config.toml
n_layer = 13
d_model = 224
n_head = 4
n_kv_head = 4
head_dim = 64
d_mlp = 896
vocab_size = 512
activation = "squared_relu"
norm = "rmsnorm"
norm_place = "pre"
norm_eps = 1e-05
positions = "rope"
rope_base = 42800.0
rope_fraction = 1.0
qk_norm = true
attn_scale = 0.149
bias = "none"
tie_embeddings = "early"
parallel_block = false
extras = ["local attention windows", "paired heads", "gated attention", "value embeddings", "hashed n-gram embeddings", "a smear gate", "an embedding shortcut", "learned residual scales", "skips across layers", "capped logits"]
init = "uniform"
init_std_qkv = 0.0331
init_std_o = 0.0
init_std_up = 0.0331
init_std_down = 0.0
optimizer = "muon_variant"
lr = 0.014
beta1 = 0.95
weight_decay = 0.021
lr_head = 0.0104
warmup_steps = 82
schedule = "wsd"
decay_fraction = 0.767
decay_shape = "linear"
final_lr_fraction = 0.0
batch_tokens = [32768, 65536, 131072]
seq_len = 1024
doc_mask = true
train_tokens = 336000000
steps = 5123
dataset = "wikipedia_en"
Each number is 128 + 32 x the weight over its row's rms, rounded and kept within 0 to 255. Layers, rows and columns count from 0. Numbers have three digits each. The size before them is the row's rms in percent of the matrix's.

# layer 4 MLP down, 224x896, rms 0.0966, rows 125-223, columns 0-111
106:144133125089098115143141193128143170148122106122178116127123071150086069089159128140091085149148069162101141115126172125131171111125134112146074081136138146130083127123132138164151099118106168123140080152129138120106152177083147113140080058174113148194081122108069157117169101074101075119186112121138120122103164115113103198130090102158
100:140095144143070159122112146088110107110151167128086150127089133121106137124127129137120097167107116132095124131183141151103107052188209198137106177178155079116127126085179137121139139107163133080155099100127175152116088069135054134099177130144159171091120205175153119096156004255100150087114117139124133160131129165115073153165113159119
097:048099193111123093154110095105103108096083146131140067109150114121171080128109129176134122084093139137119072098180109097103094084092079132130137173163047110109105096115132163122146143137136114144120109172074103120105111139158103141102114133163115093126107136088162169180144144118085107226077165106125117121098107088116166086163135226172
101:161102156095099151125131125124179134035149132149133103153138084152119184143129156151153130144068143157185056117168182169176087115119100070128118057148131185100136052106116122141102078146126089162108169161113148130130164113122134111125127101193183052157118158119107107085116156130070125123157126133098102145122129104099120092127151129119
100:148139064094110080179154154114129184148140115091121089104083117111104134145083204150178192126126123083098151136105137149125146129090089111185144094127109123177036088102129114118125170104146154142089113102098100134163156171136081124173129118097142141130205136094097173126125127083131136130083120174150092099154127146127146136115174066093
098:131084131121106077137146148135140078202143191136069124127096116153151087111129094131113154177089132106120154116146112155156151147120175091135189138112193114082124152100149061084103175146111172151152078122174109133182099132115104137137102167120182145154167135095150138135128163127108134088208068119108176063158150127038169154124129114173
106:105071104109153126129140151130134073187112084107139102143163108077094167106146122160148137174183136140158167113158111133113118170087082148127167215070113096113175148149089150145147125102136111182125091105091126156155110112179136216168194122146228168126099154138119090186154076120106074110140065097118126199107164125184169092111064152126
105:136116127143127185167087119131120182143153152103129167086081132109074175127079068127095141129107088112168136136150142087165138084119089131052155114158129074146106111185098120133155107129130110124189189056174132199134109137153135092080170142110076178130082098141147060152158125151115138089105080158076184104114086093106113163130127108125
100:166165133134169087097124053130156049083103145142107073087127190151131108079165104127086113124057078115117163101141138117137140187108172130092149125158140087152149184175155103093104168117072125134181117096131089155116115100077192178114111130129104139118079094152132148106102198106126086109162070076143147082169089122100149142132121101115
106:154068104076128102150113119140135075155134159170104129167104134148115173095176086065080143030093088100153127127084128153152109144142160131154115176135123162114149168106071134122144128128159138067170093119158099131087165111162141121119120143115151190124049108081180152076149080167149128073152129162152133130131095124108164062141147138133
096:171159117120157143172133119178145153116127050141158146116177128106138090160076086146126130125137141156119119139106138103179163150071176092129128151125098119145172153093170120147164165103134154163143176151091086080138143150117091107111113122147104157193090182100112145097110111126126107079093081178182024099157126106201089172106094102108
103:148123165148164171153117210130157137122137174066127072151071123099129070130118095129116121174113143123118127127090111098170142160187091109130128160115088094077190152110084137144146176134120166120134136125180129108158157113129153116133119118159117111027145153150117197079127106119135160131157089142103197119130140089086112091127225081140
103:133129121204183132091153127136127138123151166145183168154184128136171152162059122102177180109104075165136096156163139167120097140066162148069080097189169141074134128124148182179143177125164098157138152145179190106167189144126122109112093081131098079177113137150107130132125165092151139129154118145120171178083106114116116163144181121106
098:172152129110100111080196140170143076098112096123070182140145164061126089129101098122165115135083092113066112083136180149154151150099133092119112080174155151147108079054179107083088095120150080079130127160205088123124131163117157145187124103114161139159152078126133124080138164149165096129089154122155115173154055121106147100138135102113
097:131125144136087216138084116100136129128101125141177070076145154076097127096118116128097171096129130135137079187113144135115118101187097134166163115103207023151098183143113128091170162105188162085146106129101113132122121123108127121125093069091143078116198145084082162099106113145066117121164092072138163116071077110130077138141072107081
101:143111128137141106120185143111167053112068145076133088098150184100098107142097133157167133123123175162123128141136128112160090132097170078078122113129071211144144135157042144118106204145196102119110145158154149242117089112153084160141151162113123099097147175086117141179145153128132163139125142108104100210075162088195107191191074114136
100:094117133165127084176120149122094158130139116115119138134083169131099100172093138072117110127114134082125165170109091118080172140132076169175086094133142093078114147142138056082115106162104151142108138140129111103129095098158195125148135096138141132171118129094134078097116132149095049132132147149169123187135128110190128127116111107082
102:112142087149101081132167113122090159111145117090117136065145148124155061211166132069093122102105127103102129157107149107124177086132150109131111131138169127118177106116117119145138139180079189161174115147070123158120087160152169144143139174137136145186135107129144114058211119122077122116101121097129141136138099142140111126143095058183
101:114163142120096145145096079172147132110175206163118133173089045126155094122111218115064124110122138164127148082180104170102131161143168095147115174151124173151137108160112088111172127122074133163150087043079107137198110123158081157103101074170165091146147169170130128130159109176144082200081123140126169183158119161194105087137140062133
103:161101113099122147157153135172123111131132156086113084120132110121148149103152137096153115129132138102133164141154143102201146091125071165157165110078166139171047190116123158084183129128160161176132149167111139139168154151142133137106160152109125064138070119149129062162134135128108124156110128065109161158108103141158162165149212121139
098:100133162135040153132176131114066152081129110128142116087115184166173139141167160085167114103096135157128104154122182063118106150135110147161171129184145157144117076104167164121122107088186127116119085115135145145105084106127124172145144171094102042171156102132148108112101173091162164094099143160173097183151085158124071182134118161129
102:114136127076152109131111114122089144099078148132157162071105100125085114120094109114133145142148119149098147127173156151142169140154140061115113129132131101128136108091123171118167127172145100124149115109137146150131177157153141112130103119133098103179137077124177114112103174177152151198116066145056127118159151074134162072177094085127
101:165106149135129115150111114089095097119154131120157117146082106092144078123081154098148181136143116092089159192141139103094108164112095061114064111116107056118031167116166115157118112168179058136157130151127140164141142115169129152139158131114116108064148079104176184203141120179117150113149085121167114174165130163143139175123096197151
099:153094113131164076128147182101100118095129126092153168114151155102096144117137125103132139149178146151164110157123156108090131168129153080201158127107140134091179078124144128099132165106146121061158132127137096169090145114088134179075110105089200175076111069140128173121079142129120133140157108122157101163097116074181066130108138115096
101:140101097162147213132142147093122070110113125161123146152191159142082090113092149181130143163156156178194109124178095125162115195160112134130155200090053143101132100156074188194149069155144125096000141099150129106120166142148088191135157100117162168116094156181120135162059118146062137090096169118124184178120106111070118145124134160124
095:172159120078183103184146100119117162121124112164104172117074111138072150156144074174096166093095069130131167128085132100096105116053115094125112097111091200197090098128100108139170145083114096138146056138095079069104190127134093120142117101160153141149115113112064144102098126121110169127133155123147080167103162112113152168159152128091
098:158147139128060128174193091136153103150155161172089114194173105185141094069081119202125188131133110077130135181122097134145125069081107149104134131152115175126137191145122074087141143155176122120076069127131131131089119121132113177153128154176143116101157157164207129140159161132104165179133187101123055070142147175101099146127162087127
105:101140149112119156083137170143207149147159029144097100125079146118139126180104181113092138146137066109136141099136151100127126136062108117116154168155130166189154151129116118122128211123099139125118125181085101076153162112132103142129119115097119166137122161135142169154136124206120125097102069133148189133124168126103110110119152135077
096:134104147113066127126106129104092190092166102076097074096134131111165164146160151178086070112085121173124136044132109210101150123134148138115132117073087161123125125139112189156117143131135126125117089135091119132132136152053156112131103139138117147141133159164129119163160120099116174118161098154131192102148150077176170142135156082139
104:099095129156105138168106195142168000181139105098108149119164127124116127095157090129139155115177165090083125150163148149129147099108202146160177148149084138169125174132122141215182176084145142130099122168148153130114151122107168190158132084146115154175154083116091106077154170117173119115155082089103095095112107121125150151109072085152
099:081140145104107149118135103129132152170137096126120171154100120149139144089161091081162154137095131102164141200080151123112166056132142109123148111115131156118130102081108134132193112145046142144131172152089123110084160120189176117161140147145156090129105113082108132124107096145163162114139237073080119079156112111071100109105175158139
093:071189130091147112053196091133057131104169113156158129113182089101171137161167123085123092164063088114143135135104124126127099090085137118204177112151169128178117136153080115137101099129099038188155103151131146060120093167107163145147118142102138094196163116115163093163127126120176128099111041120182099121167106132150088110110181120113
099:111111115165131099104082139158147135164126121116139121151100155106178113088125120133074141161119181118081144100123114117155154108137138121180112150093106144163090133089142168166129092151066128146137159148112112040132142142154165117208169172171098113132106110145073128114118172129120121096133130129135124133106124135143146112159120135197
102:097105128124144142194124132129115103116128131174127157103085114141129105140162158185151148072201163087095199159095115095152119158161128163161087164123167086154117131132111176180131156174099117127185109094089161118120082161082121150119101125105123105134108151107077148108146130161122195078148135084122170103195079136145100132123121124181
101:074075111147071163144115110148127113081123045131098080169158166090144113150117157189112159113117142120131075161078101165142143113121132211069132142076165136151134095120145129181086147156081098186082143179131062129073112139117125139072160119149103084088074087139087137103128186131165096137160091093155118184060140122103153123107127095104
099:149157171131110087151138069179214140107089142173076192120069060151103141153161144167070113132157161119112044169057124120184076140236159132171151063086118131148073118131103158104133085135160117092106120102114154134147131127141122149152182111128161094121114123087131133148124133095130148087097119094114144141104080151092139083172134149114
099:130174166122130130077119122149123092162142139122151081193123122175146138150081159162165140146150167101123141104107092150093156094144199137078147134080089105119114156086090151137084163123166133091218090130162115135183094190113176125052111083142101089127132158137131073096158113082165123108168147105142119114082144148123138136125081075120
109:095115079114136144139088092107144178061128182060096101113139198125109135149189100088108103140113149098146076151107125149180162088089133110080117150111104146119192150101154165068116100096122133140098155087097069090188171123110136151103156134083123122161148060156064115142117127110158075183112081170119187124180141047096138199146120123088
099:142147166103091103157096161111170116106146199115098183136155103161162163087204061151136158133112117097099115164102184141157221083149153094193142117121188091131147133128090154142124137136128152113102116142111099155136145105121162177170082171086135078167135100129116068187143166195166132154201119105120144127123125131137148185126053099110
098:148134122105135077137111099094122149074147137178120121185094112189210127189073150147097155156154088117114099123131149094101076158058117108131085136117032228125106140086129147128099081172196123082115183117105143130121106118106067124102095168064096113104126099132151046053102152176171143177185104146144117178188167113103175143119092127170
098:064124141061080092155136152125128126158216182156087092138141109087123141113083094076140124123105132177164080130160102130159153072143146155140159140128117131136110126112135120131155100139123126164093086125096134095142146097079103120120168179132187085114137088142133180143168143101115139142106144146132111047152097100122136069130153132124
099:165139116108132176136059066122099167134143145135106159190085200129094125123131062118094137094118121110085134155120207118162136156098134104131128148135161137183122133091158065102130117110107127084101196112188177101129095138122096132132102065138102166158138177091098215110159125184144130166105145134104147113159116204118106148144086140136
101:130129107126093136146074136115137179106112144152123182179158139158118106176129126132120102136164123066130136136103134139151108149081168178093083129179119154112116097205095141153144166073080114119104132138037058108092071100120170131107063155184146083142119074133137189104143121189155099092103177148156159082082165107110121101113116147086
100:092075087136067138102123110141063126102111092151163147119104152054134171134091149137155098161106131105149214135161115173093115148116130100102128128123037120141116144179156068145058135082118149113144211091073137129136128097155170070101113154149110088124091059129184081153120149091175105134111084099134084092125129112111144105086097099087
100:128141098062147118090112096113101118143081093111102143159122104158125095155172069134161161103134170105109115188068163086147101125197061138160165142095172096091144110001103100136091134157134129179154133076142141125114180185131166129147090150111103144082090162125126100097094059122096116132111169116156108181122082160106126142116067110117
099:127153101080154147111144100183156204135117118126151136085192184110150094169174111127089141101081076141138183125128131135186164115080123132110193113132097147105108171110170126104132163115137072101056124114158154140101109140128131132042104076140101118188104103082094126138135133120062134085151097123185112108104164162092174156165146065091
104:116089118119096187071149110120150139120102141176066138084136079124143160104128168161080103098111147201130148114146131150078089100112090130159093121089104108147101110107155161111075145180121208126164121120142147091093179123068108174130138110104109120133201133091112141075113150114156141166109169124144103137121106150148084095145128158154
099:071142143161137086149064181081106113121157165179143106169098166179111138158140167118144062164086129076129130168177144087136171114125096098086140181152096047152165151175105151152143095083146175130166114157173128209174128147099132131093087068075125162083133141111168100147103163120143124088126140122162119135104192101100128141117132100212
106:135179148161113116169133104081141106099156134124097093161112134149123052123082104099121105125127151114022095159150063142118120185101092178153124167102194156138164093142135133111155202109116105112161118108121165115061068108139134155071138142160149088172087142074169153130130117131117077113147125088130112127171133134161143146105102103147
100:114110129091119100179183157105156227168155110112146049139111154129162141104195117099118123186121139149097134113114183151120202105222031130129161127088093135146179091126078123132131131190136093118148101117134066113136127097104169060140101113129088144123130099117176142128140170111136140140121129100139120184155086126151130151133134164097
097:103165127093150102121125110170139111127141117181144093133122127115147181134104178173190146153143109123120196134120112130092092185175120119123106128095059089145166183170065127122138075106151095132103122139055154156090162097138118169125146141140194122159118095112107170138113157135135129097176127129139151085162117110149115101155139109110
105:159108110128115131089138132119086130119132163159136120086195161116066101201164129168163108072104136131089176133116139164121171135137108162143174087129190033205179105123129186080195138136109075159123119130063139141164132079114079150109102146118196133110152150133154070134195122175139126028096112140112053119107114083131131055068164092154
104:050135195137094139157113135059120125116168153167141127159160133089085149105150118113105156139140104102137151091120109163119177109085075116174106160165138114151098139100081132171156152171136127141148193163086141162128124131074087101124150066114153128137112026108075059153142122075087115183105221124110221079089160152129092146174049126142
093:114185089105114148167128112125103137033092199175172190087068148122091134090107111137147152156160255140151034133133094068078115152116148104126111123134112156203086078150146118069116138168116126139123155128119115088130093123133099096159115143088115090141143105136074146141087081122134088100102172142162132128168132109158130185143132085081
099:112103123119138144183096172128119147114060113128083120146108059171147134153121102133147127135160104123150139141135141114111141201110120182138158092098127128143184147113143095118105126083161171142182119075180165141125145115080100110082103076065105119066106142205108061089121203090091137154150127138175164107084178114116116140093130136053
102:167121116136105129115166086125111120092096105121111114124093074172106104120180148153144159061078131135074153159109161124126072137121137041195159124033145120098196093137043153084171195116066121083142130125062130168163178091176075144118117096165147146136123084134152133205106103148088137075158050089156098137156139145154134123101107121167
099:132123071143148149149128180185167197143141081140137156096133113168195114116182118067147108171131155131108117152151154150120182186176176130151122076141161208098114166128099145116054133144146037180070163080159141078113117155182127092096139131150111094116117096102125157182060154124153139174144095158099121129073077111143156145107090104127
095:141141114137126164105062122115164118123151148085124171080055119126103102170108179151144121116113120145106119121129129148114130100082164095089104165157143157202129143142162111165126125135114112115100100088112192139092138112111152109112059140117115195107197129126150122132113149172192101138171165116150111112116149116118099121111150154166
105:155121140140117098126181142129062135116183169117153071110111143049171143189173111086147112192092123101119089146117174091150173154143119134154104086136088082136113112161126156142114079104087140130105151132132090101164112170144151120164117149129115156180086148206072113104133098131071098163154122153142133127104173125167171140145177129090
094:174091055139139113132116109084185125095147094099132062116110136157135090124109188052188023074118147149127159050124166066087079145190144085108112142079122094125133084096173148139132104087136107121097117107156127136109151204176128080149153097075141141107126126114155162083151126124126174155106075149127093129141079114104144115090099136148
097:093181105096073122143117115084183061151086131145076162016182144114072151136121133124155191116117110089098164130149073129093108110118140120180160036159101122139171145098123120072105184054102133101105110095054194104114181096106147185151100083150129122153128109147170154141143085127092108146154100112168180118113146112144134131110060140108
100:148149118155133154109163108118158154082116208060140107149186205084174066146199066118193152102196140035174081128107144093096107098151071105040081135143174127168154084121107152117077122168143112095225114086147109112139180054136141150075130130146117145093098171183161118149115143150125144147119121178167174186114110053129144141118085110117
101:105109138118190132167106128110055130189135134182103196123144177089166142147155125093077164128127139104157123175094124060157136065118061139117122149089134121062175095109081185165105108100145139128125143115156132111151140132150190139143138136121162129111161132133086099142132116159120153126139111108149102130163141130148129108125111200137
101:105169097121075097170124168144169115126134165175076109102116171091165136094107051125137084146178139070105086093082113138088143129128101126140167088138144104063151145143156095152125121109168161166156176166157148095147039106106127124149140083123153126082078106150118108158122138112133110139137054106082109171139100099144116107097116199197
095:069158090128093139091080083073151161182129122106124083096189177106132133098138098125097105102123132140150107142068109120144208114164110141082153125134063164104074162126107140143130141125113156160130108096126125134075097126240154121148102107153188086152067120121108100183137160158155117080115106143191138142147126153104129147087183133101
103:049155090119172160155107140064145101114094109169171136196139103080149111167142132143112131172078100168122050144186175140106175163120099172133152107095101178158121147055076193124147109120150089055109144101110113118076083131103086190110134176151131120097150139154142125138131084136114136153107128121107135098155140126116177185076109111143
104:121141119154133146129200181147076117162153137151097064086158165110192143123187179040110045065113118160094114129098062115082101052156069123165109099138099108158059131166136134123089181099087124137136155147120134041113137135167099128130113192131123121190158146167122172075133199156072156114169142174174130076108121071140053107118101101148
101:145085130179171148126130141151139119149116101114065117121189152072122132089068133146131174113119156170164097068156058125110102161103128159133139168114140101196086105090133157098111139100078090104036117180128164125129102096107062129161181070165134113127129097111096184082144122134129110142181119150159094157065157150158130152104138093150
099:101083141135162141085147178105153095146112087132126027141109105179126160113090095124167153100168125133113182140148079132164087089132115120121096131087082125160151121125105112057075120144181114158078110133179140170188166124119136110102137152105145171086184091145118090147128144090106154110145138107059147090128109179126153241172119176105
104:163100111151149123145167127140109085083108132188128109136143096147119117119098122117112131111138198122174131160149169090122084132141155100091123162088117087113134153122066122068117146176120132122138035094128170116105128080155134134089125178138073139200171145123165119136162155130175134105222133141151166141169101108155155173151150159177
100:118144147121194172141141168074230177191126117185147120068179188123098177184227106135125129131157145087125131124177186083159124103171097164200073152137121134170137152129137134116089149161095109126181166133139196110141110083161076122129137125076118070110089165099149127129114078092131084124126122106159121162162101133138115122168158094119
101:116164056134173133062114170147094080115191086143119116156097139150111141154159126082112066175167085086153153111162123130100149080111154099113106166102125099118122080170068064092058147167134132095143133112100188132123115069094147125152073112146142119147095091179148119101113113190115110119083151169110057155170165160209124088109104145084
093:109102080109111109107109147122091162129088121139085160122149115097087057097112178112174157099090119112123171154128090076120096111153050046206103136110128177099120136135155128054082089115098129121155119102169131083096125131119143156108054171169051102117099102113131117107129114136152123128132135115084155103162151135131174123103163156113
097:082144135120114075182146171110106118143092145195130123135125156145174093101147156095152158124159117090110166108100113121188140122171152162180103087125176141136164149177112193156085094164104111090171183114140072101199109097124101159145062105115140100135137120093122183103131089155077144123145139146102084152126082152176097107108100141113
101:084110148110134200146153083159048170071168207092143173052125171131095134136105167127165089155047105109085089157119092122117138077126126171107131079097105066091096084152093150127120124108136178176094143114110092141116155135159197100111131168153117105087192134170106129128083141110176178138112126149123121123147138114080151095121141115139
097:163102102166105160126148175109109144092070148097101076145140105127180111146118195069108107098143111153160176158089090142090212147119134108141152085138119039140141123200079102098097088141077082156188123099108132217092137124136129114165149204132109128142166133190090110140110113120092100119164127111087095079119133113144182146109096148079
104:119141099091157115154166137073090092203125165110110152126133139034138129132130097126087135080120139112070124209131151121139153126110144157132154091155083144212144166129099097211114108100106073137080154095146157126152146136189167126193114110119121119123149176126105177124187131125135111099094096169142107142159227138160188107140117128140
097:086140148193127143136163121189074143106150039090063113084169184149134143190152160112075138086112158113118103100104079104140092095123149126173144174116139097105162161153054107127141170159155146118131097134118113141159135215065036124138104139153145149133056125119126116161144117125119113122115108136125107112111144158109110127117137044069
102:124212197151128137118095096067066100106163116196149114082121096099143144103115108127157195085131121151185164109154138130142129098051085084156094161135135137157113141152112084194171155075101139119055118133086135104178111108135068146113132191112084134101147125126168095108138113144149145120126206084118100100101125148135033120111062164180
099:136081101181086129094127139138155156094143114102118049137159148100081134083089154128081124067117089140101163146102154054123164110145115086142145081155182139147096100178151148065181103164091115108085136158111102172168123064114111138129132071179148150117113181082205116176121080097117126129128126083179132139095099081148175114107151113100
102:117094150130111154130113156087159127125082093083113219128095082163097199134129088081162092131100116124160119151132144149162123129142139106151087093146102168133166146099170204146146153157137134085094127135143128104103095165132212087069163111185173119165135158111135075165127058150113145123204167089115184125107104150121122114085118147108
097:113081097058072112175127083146081130131102133098124117114077060136133090109075134043122111074143097116207113121139178135135072130133126127161168084122168134137105136084155179154077091157125132101093114140117140123142158154130143125098202153084161167123112147125166133146098080163131131123158121138170074121086154032109134124078120151081
106:128163134150116195183143189136121143047167144157123086108145150152138128102144136046148139100155106119163104170107145141120158139048173186142102154101161097141153097165101110063132097074151091081102098068154129089135163047095151116140111161122063116203129131075161123088067123130083078129114137120131207131150103116103173131125088148142
097:100178088136110123117137140127108123101162194128179200187152084098101095051110210073126198109150156189127130122114122136195172124067116053107184112241120089102110136130149184161138076102134113116144130105095159121132125071089138095161142120093167095094144139191145090193143139153151115114109147093095110131073135119178109133142167087125
097:110102093135141124135120120097150087104168151156087106149129077169080162121091133147171153195091164162135177127140125174129120189081130182098110101136123107126103168130145131188078141111172143151137098162100100036105140178114144176102089150108088107108111116159121109093121156130077141134114166144139127103153158148179093110136091113138
098:111130091096154105125132148126159138202143107092123134112130208071067134155111132099178124137160142167147131133161127117124072107154084161134099133053082128140147091123096128055139106106092151090086159083170112100106120165105120136122093147166165066117113099141188125165152113097159124158142146190078147165144099165139166079096133165152
097:099087131102155114136094126202092092104152112080122149101179122138152122127114179164146072158112158089129110105130132146128122167124112105112060100135077154160145138140095175058132152131144061087129115138167161145071170107088112134085089149150150110143210118139149122124149110102088028100108164145113125099117076178159161149139065153086
107:146173127135131111114132113164102158129123099117162124131152111135123093145145087088155083099093134106173201101145104166101179071147131133071108133091117094088130133149125177164146124164144142107107112148098187098155202155140121094148136125143120163118110119124120103120058135130141118149113171086138119132109100118136100186153153117125
101:170114128145107072160188154090130144157133107132123104166167164158099181136135150139136067106119148165177134159153121118167141111202096129100095166085117120099121112122113150080102118113091119127111154130191144102156118087126154095122094172138117203108145169123134112101122114100086120100122147103233167158138131212098118137107103099161
097:151128104066170155084099144110120149114129122161130092107168059168162125108189134146103112112128108198092168101148082108128165120127106134107143061119160159101154152138116165152135094111133171127099126108158188145140129149162163107158125109091077134208130132093067117153166109130113119160111081087171126109170151167097091147133175105105
098:141162150113103118089118112140071096147103128125120116144122118147144120109134122124165125097146169124135137135106087149138170169120126119149145102144119124092145108179076154138099096099142179187111095132094115184105162147115115154119142097128135144121099105140119101119142172079114161125135131068145164076128116117146101151157126093129
100:093143140115089122113123147086126077127102094121130084137112131112168109154194153170117161128176139139112153137163153191074166141160127143102123108153127087124087178158168172127139119098167091148098124133150137197115137112152163146180118166090146143124160171170175110149108129111057089100129193106163137152116094160122161167133095152056
102:168084098085093078179166102135093136141145115130170137164073161098132139068170090155167124127095090171129075107117089090166120093085129140193160091111130163164156183116125174094160128133145160118123132154133168143140128154148199084120095138142093127123152151126140093073162130159066125161160096100135163164113152041171146178126073079161
103:183125098097172120158115152152127191142105096118119126145122095103114187138157101136088107069127111119137154130118165177144108134161096147110100141171164085143161132106145145187079103161178140152112135137120145157115033130115213098086112148157155118119083048156121057147144145134142078113065105129108090142106126140087080131110106104185
096:155129137117105153112128113098098114098152189118122097117101096143093147106154135194127152208097115158160125067189159148141094185127210167124092163136057136114146134125137092181130121068119125147100159175080083137122089127109089112223144129182070153117072156111186176142133166153157153051119144094127090106126140155131178080074085046152
101:106116132139070103166064114112128169115116126147116147143120140082107172144144137155120089056175067108118190085145119103091183144119161137123144102089174186170124137150161112129154133113177122108162121182114144127118138165125106126140133142160171126175144114125152195097121124137124124109147105122081106108101127162152155120121192146106
100:170132124140119094171112100081108124143093139080152127101093150139148131141096172132113178084158094086081148106116146131151140080128129119148129153135129139122107134117149122155120036111098148107100079171123083157143091048133119103132146113131084160149113138081191187086098090101067098201100111079104125143138155046128176098101102202131
104:144133160128062063136188145074111109092183064175157146117070140138155127159122153142092117079150174169093138085126110127129140123198171203114049084143091113105136106147165140099142199117148133115089127120187180105152146110174156167167156134156156139123116080163105144087091140093184130151136126143136082125068092173104149102123129109096
096:087137108156105157163096143115135140155104174133142143146177108119154157109138097142140148128146155095159122094106164198138105118084136135097184100108163084129119134119142167129118156178188130144151144121129110113131166089114135116141150099157157139124133140137084118120123138095151185186174141111120101152096142115092139107057145109162